{
  "num_key_value_heads": 2,
  "parallel_block": false,
  "init_std_down": 0.0,
  "lr_head": 0.00918,
  "warmup_steps": 200,
  "max_steps": 10064
}
Each number is 128 + 32 x the weight over its row's rms, rounded and kept within 0 to 255. Layers, rows and columns count from 0. Numbers have three digits each. The size before them is the row's rms in percent of the matrix's.

# layer 3 MLP down, 128x512, rms 0.0708, rows 0-50, columns 128-255
094:162080134160080170109186111127072139111108155167107088146117099130135056137092119125154153116112136154182151210114133153139111126159048132154089123129142142187145173108147111192113131133196121101102150165119150117072156126181093141151085150136138112109132105145193074094124141156207152113058101060111131176104144120115136114137121154149127119199094151105182111125127168177154123109105
093:080066106126135099095070155133119091116088109132121149101117092117080154090089117096078110208173171050165092125166179103107130161106123169069136088134121108135105156132132113152114106123116091093118125177131115102151154062094148063077088159113146148121140069168095118104116125160140149154153082140100105139121128150118159105171095127136080135158201159190157111149168192088122128186107
097:184139133117107125108092082117163194101127111092178144123156072109149127052118161132058086117142106135112105168121087110122063154089147116093076142106135137139081137120108118149145105140153169113135086195102163152118124167106138068148157143123085104133176119122106081150169169066126124082145142133147141132147180096138161146131111102087125140157126130137135111154099163179110128111084
109:139218078134149212114121115131144116130106171171056121131084076156177134136122160113108147056153098155182135137114185134098193115185084130121142167114109064131170127127121074126088115119157179072150136148102136112171098138144121126093061178160051142150162143138074096112197121123114160115114139165158183170130124152158163159094105141078148132130135159137048097104075129115119107115167
101:112091139112181124111130142064151113124120096180108166046135131118144110177110106177151096156139126102211100116125095174133154056113141103162128163084149116174119148163129214173140107147131124134156089125147158128151108169118124126136148086096130133100107179119190114097161128140177082119138112159141120129105137035113110099110124113144126167134175107107140146082139166132075180140082
105:125113086164062170128137123094087111099145086164084122104184152176156117152078100159135125145173118126070202116159165082093099067122154164111088131084153124168088158138167124111161121090126077135140087145094103076116077141121117154116120102115172147129147136130124114110074147177103125128132080147122137055120122135070086124132149118230126087178124139115127130146172192106096086116110
104:089082148105136088039133197155163164117108074137154102195112130196116134179088150124166135124105133167071080128130158120142109160149055050128179161124094077069179111125127067156149124102124102112138113136169144111088087141141121041138123078129096141096096179087138098124140129199144158133098131107130149129132069136144170112099145150090139092142141119114131115119093146120115153078147
105:177156148111128120129203119129073107120143110092113107139095195159037171100143114141151132179153162172102146123120135121127109095175180104097133124082083129082139149145156059112095163116115131107176129105107098142183110114124163119065131141087117171113094133111141106090169156119114081140122120148095184133147110143125142123162179133127136163171125158133130124207134061126109174132092
099:071172134137165132233103177090129106092094098133057157129149090157083105159078085202105146140149152095098134090088165111066086144165142119168154159164093109185077133098090098143091164152084135103149185113138138120162107066125132096095141102138197120148148087139149095101189086146027114111129092155145156147155161145119101150131156146124140170161129123137121105147123112132098128081187
101:106143127133119073131213110127147168106097115102133148143135095107139131118116150159151186131171106092092091161122132110122152106160120098127156117069113150131118084120177127196165115132189039089109126104134149102161181172145129134166250094057134168109117132099110115156141173125153111184162184130122091116132118134133142171128110103138113043146105105134153072148108090085124098100138
098:190151104131186065092091182123098133146155088112153096161128075139114144157157109173098133191205118106152091153096093144158141119115104112143151180114128107131136126178146120134097161115152181121171108116155088129100061163096128180095084096154139130154077125119104100107102114134080178147145094111097115107090160130188122078118118103142133100087179109149133124120105090144099123093163
106:131092142128135142165116112158182113144176151153123164168148111116135127156130116175122161111117159124095117126120110169198128104111138134077125174147191153149071134107153112064077196115153137154187137200143134160138120101113149146063106131117126126112168123136114117114101123086116160114152076146132152129135087174126193136133115167197113138170147136044073137112146071116097146147196
100:190146131094095166152171119089101095152148061103171136137145105111107080168069125119140121136112129139140141099120161157090123131113140160109138104079182122130164099089052187117127121152158187112141110118102147095075142147156124130139109079100174095206120137099094200110060099065110125145149143114190072126090125113183165125109146134090099119096132177166119152222089115145146132055018
101:126114117120165070104149113178095143140123121063149175166184104160116109111122108099173090143176140181125145134191094141120110171166194085095126134149128155157132123087120180165201111155136168116111128168163127118144059104098134091077101169134098136136211140160123156118096133099178119081102139077233102123125149047117127108073110155158126146085125141136089135094176184143130170139137
110:114146087145159113119060139170132164142127095075140053074095064136102135139196158143118088147173145134152125106128098137126155156195098174096175168171088118129129172094071108146132150086115125142108136138119166118132106140158119159175169159111117179152098169149101124107130100116107193122137102089142146141103132094058145118154144105109113201147124122148113152162095117160136190175193
096:147105132160101152133154168129128102084183147169122150131108146176150112129088144066125212096126147094088125134130160092185078105154148175039062104159136184075164123178162140133088140059118127175189101105145143172108123116138042086162178098127090143060114175091134125117087110072109126138102171147066101092146161094139120136156102124117125139137148166131142186138136085106125152122103
099:171155096129175165130186111143066079144062071159120126157114149129090147173149136078086138133104107060163146082141151175096113122143125145087111079139142090151184158116116136116116123108092147077071136133115140074125117108118103087188159087127059115129145117069110147116132148100082139116120151079154152125137093146107033162136151085160160068146168189162120138136110139118108142098159
093:120108129171089102086102167146073177132193101097179147117167130079135152154143161145131083085185118142087150107145133055126124095159170146136169086155086119130117157189100155143098186152092141130167104143109087147107127123098150108144122076192187054143115147158111179103095098107143086113149106178073111167059112151140154132183124129119108167060117151178149178137143148117080112106148
099:055107173131199109125127149130132104120099159083124120124137160092071177145101114094159066105111120143158110118140125184135153124157130117106108139121174132107141147104145190130110090123123131116135139115137090102142123177163132132134139152174088094146139134109177177103136109083087053123089160141050173152148139204114128128147153165190166128078151126121141139140123119129125123129101
104:127127166155120215133151146223133155123170146154187148203100128087160186166136058063167083132147104205110171166153156148060133143119055100160112227139176138152118145141143131090066106173147083073131151157074146161188151078147114141150151146130086109126051118113112146169149104109106104098132134081144139160133173128124161096143139138156165087169146123165150165101148169067130114096104
100:159107131154118116142075097106105163112166127158090146118093108117194095088177130043106128153098121117159166131156140102148102134126167141052162104121098161136093077132100169117118137121068109140108199069092103135084110085095093098063124060123159119098088152166102135130102151176121145151146145107152190129120141096128186159140049121172113122126072166121140173083123116122091107175168
098:188143156168148084169147131139156113101103182115151144122159137134103158097171143085141092103128209074103097132156104133196157142116077095104146083140109161144132173170124185120172101143139152161127132134188185097164217112146135107166121139097135158209114105149174098148167143138114120146136129149085099170215083116151036113104139108145123079146157164188153127136103135121189139130113
100:143079134149107107094136128217103149134116136130124147111089117155115131147096119083080155152076192115175099162179134145100137120118124150107177150142113121107141159095151100060162072088133156087156201124144141126186055087123130130154099175160118089144165112109087110136168184175088128105135126145149199112069098186119120063123146101142145138116140132124157094147117154143075095122092
098:127060084082145160184147153073089095160120135181145152146116078040104183128140167122152097146138155127149130094090128147114098175112146138136169085155104148118106072159047068130129148173089099166091107137129174109149100110089089121204066101150161101164146141137082134155120112132133117102139137134178214153071127073102139099036141126091171113103167160132096119095099189089104102131151
092:126101153133142065146157093104099138069117129165057130122094135096080091117088164095084143068079147167130139104160172079143151114043178149087142080121113110089130163118145166159115164102093169145116136103152143175106198113126115116077144177102087104148122097109147127059121147166125108067146166156110118189147129168085163148181157079184191119132143143151128151134093135120121108115134
099:115084152096120155166155123151162146125114170077179163113220124135137134125055113132115170111102103091152127094104131111194110144163184094140128069139103116077126172115169152063121174078144142077110111119187145111071088149150101123142085113083158086106132108102073082102167167114088109180107155109114122120104128108078119136081118171111162133157143089096143114166167123146035096112163
105:153134132112166135104131107104090142054137073121135114127077100125132121164087162102083140200168136154142103118164168116111115103147114109173114154168124152121097163075159143141055087143123065076110137083096094164127077152144117132144162130164138189101122094053136092166057119125093155118107152143104096111150098123080071144168103102119102124106130081145130068085073138119126119117167
099:103140109167080137135123078057116158099133154081144128142139168139109139170065132146081121061181097076094140115129146150140142079096153124186108106151150128087101111112120121112126121154101142122126163129099158111098140197162110132137141135152133099177109109115110149167177105074120156167143165118123173138044084114200115120100090110201113098194128102166136138105157148162125118109149
106:123125148089168134083152115138132138174166167155105160158106044124111160161119095138144121141210156090132148179153113150117110165171168122152119140146124111087088095172156136107127140093108121122188138129129110114154105125155127107153094116148163181082086127097151097094067101068184120145085101131098098141133131077139119145131158112135102105139109130145078153070169184124121176064125
100:127141102147088147152098124158163040071140174102096139109144122153161121175111147129143083131193101166200140116110123139092126093111073131111144195140168140159096118071117133136119134129161108209126134132103136124119138147124114171158147176080121111107147146087170100131119089129111104144156044119182093105150132130104127083150168150110125195138111088105116105073087144085130047168099
101:151144116107139111132092114088188120119184131104138150162164112095147107127131116106072171147058110076136099090124091137140114157087150160106151121059104108153145160160177140102115111138084186143140137130098145146127156102161154117139170145115169147105137189207180128086124130165093166166072141110147118111112122127103126130123094130107076135165097219180077209097143132139142144121079
101:118156174123152180157115161194069163121134115142095191088110071125163111161154125062106106146135125107074136124139052147104140148107159149136134073113151141086147136126173124108078133125069138108085125137096108160164174122076164092134237092144095085112163165109148100142102177205133090093131138140136168169170135140130149154164136137079109120176097142177124201157159201080121154158064
099:109086151131129100132111128121126130124089078133082167111158083121100205141167140170068131110138168098147134116125114139112119141125176177099130116097106117125102067093134114176088116150120138098134152168142221142123122131140138172088148059133078140110140142100110161151123107147098164125146141108135133091114097179155148168169116087107094100147155094112189121116081101098125125166131
099:107118163120117030101131119127155200116163126202135115089114092081147135089126104057102131115127177128127145125122143120114173129109110189158124115112173145064156143158126116176109135164145111138069088122131148132112143124113164173118115115111105169094120093119169154132153128125151158139111073147106116187156150116120109175111201130144152110065117095161127113118140110111192069134139
097:117076134148187191112163130081108190169159125166145113060105188119124092120138139135113128201134184142145121151134142144131138162133193148171133170121156092125109170176051131124117142091158095148142094126116171121127138108078127122187167087104153123124147167121107141199121096205127166170142124126133125120138106203112157132114120183153148126165133203122137145178138152126102179108154
101:122137113110091068143140058147106121131145103143152167063185136158143166088094130122195092112157098099139158064138090143114129085127116099086093160162128129112140132145171127127103168129133074141063130126095096119136145136213115162143124197083115112105091164048169165105162149104138110154103150133091132131075202172156126151106137163119173131116103121150128145127162118055091139115177
102:073113106120217121100165115152125090155110094163155071129203051111098112119098138121118157144100118180176185117172114187103142141120125098157143133143143097132149093129085091125116128151100082099115152148170123139189112065162160136130167095085153147130136138096111134153092078054147109099070160151111075167089190084151196116126158136024137172073088154150146130107121044152170163095205
098:111153124109131084141092136166145069133172146168098087141049103114162122128112208150187202112156035135093136110143175100074130148152126169174108160155156106158203149139171127155142138130086092180101088098151124104134139097129156125106103165136100110073123161140091138125122086186145113072112135173161151151106213139124090172118127096184138178141114113103127135107140144159101118157101
101:101072110170172076182126148153102141110136112164129157167129136150071200162089158162169097151102112151130126145131115112112155103091132131123101140180095112108100089092148118084182143153111134146147077051120145106123056151121079161087106074081111148091084091099176115097060158085172093155141118155049095130132136102146125168105139183139180137112175154140078149168081150082096092127065
099:095153101136114189126175105113064103120197097072112126132161150061101113120056148174045096114099108118139152072084177072085121140121116143066077127108132101068118139093123094133189131181121106163179095153126148107168112139119075116113147111128136124118141101175106039168060149147126109094110084168130086168164176102091156130124090201145099111093203168181139082107137132102106162106199
099:104094078131148088085128130116068173079138132105148048138135170156179136176179117069144083125130103136104116149138146169143082062096111117139118097136057126092101178117111120128170159088132159127097094151149109164112108123161084120111134144156171036143081135119138091179105124180193064130090142103172141126043147149109107099134110097070102116143179132135159181213108070148105175146149
098:154183161111137138101122141202073085166102121132123066096098155072127099096152125131162129145148092123135096179094174060121112165140117149139134172125141121139151119082067121115085077137135129111081165121140156095117202145177124182133137134085111118126078129142164127106169153136104160102131169086143061107172149167113167102160149162106127102070087108124062182135150136124112121124144
092:148121136094147184056169108146133141095134159112140110127170142177078231117081151121177159086185172103100135108120140121123116103150101133141099135144139177135116169104134126130137058138066096170161164044101148085046139151141109069113110128100113103128095147108113134145080096131097114134134088122169177141197115043132127127143055129180109132158147134109157165131141122157106111116129
099:163151121122134023164139118068123106188164148134128136139145172115114086181087164095115114139032129054153106082123124160204086121093139110121162157119121143187157123132152208134147125135152105096096143100136104148200120111153156113138197112118129126092137180162121136169093078130131114110095118123099109210141155108135175136152115102083181177076106057151124155151145079155143145065051
098:144193142125126167095178142196088134115141133128072127161106090103085150102105162121146181188148061128123163136125097176055121153075149105144183169100171101143105128131138078134117102166093085125078138102128122132160125186158106132084190127159101150147160156137182175076098093097111133131110123168172110142136118166087135109117120139137066133140076076162165184147162163079146153162094
101:085149133160149204139137183032150092108086177135156136139191153155126105146117180090119122204073172077110124157160132136130113087112153100103149117109079077145145123106098070130125120155078173094138158125146103111164145172123133175118133116124158177130170127135148090090180080160100159104148102112046163117096101171174151123125126151074105105105176125123103143084161127120102085092144
110:112110118166176070063136158171152146194156138067177110119104139119118108137129069100155099100122114081129091150128122091101143155126095115165153158207091139110097159130128123136158134124119120132115093146095097179113048170196163125155101087154097151116084094132127145090188103062161177153128164114070078137109104123152107153145137140058124153091124085116110093136162145039152138137106
100:121198092126175117181105150126127088113163163144098121111135154103094091140114137149135096174118136182146117157187112081115180149152101131144125146135044107167105151102078120135159114090171110129096100116124173144134140100072123109165188145172129173137078191091144134106147178123111125082136092083174044178095137093145090187062150000079122116113092147089157139142121155148086158160136
098:163154179120079121145119125123076106141103191119140127166134118156087124165141105186156161119127123159125134114175144071112117128108203162146135125128094136177151156179096127152149168157147152107077197146147120119184167079135109135093086158141116113092076188181129060148118109165174108171073157107145145129190133081127163184092162035123078062023049089088134035107106116173110153099096
096:090106159127079072148115134082131181167142083188138139148164125123105141079117141165098109164076208159110093156093105147108162167136116085142123136137086137131175145075130149137143108049129101090144074133114194073085130122140041126078073131115077100096048129139125122090127148154123107144120163082171101111158147121160101157094177127118125128087102150046206113095108120146166133151138
101:148157173148163148147148168172122130140153140148098169137158150101158062126125169174094096056098157115117062091117185123206133158136162122118139156129140137110182084164089138094168167176089146096133143128131091120144096164142202141082063154156123156133170124185140116124154090160113145103083158126089122204154164085181115102147167120068088114085112161141148154144103073112134153146178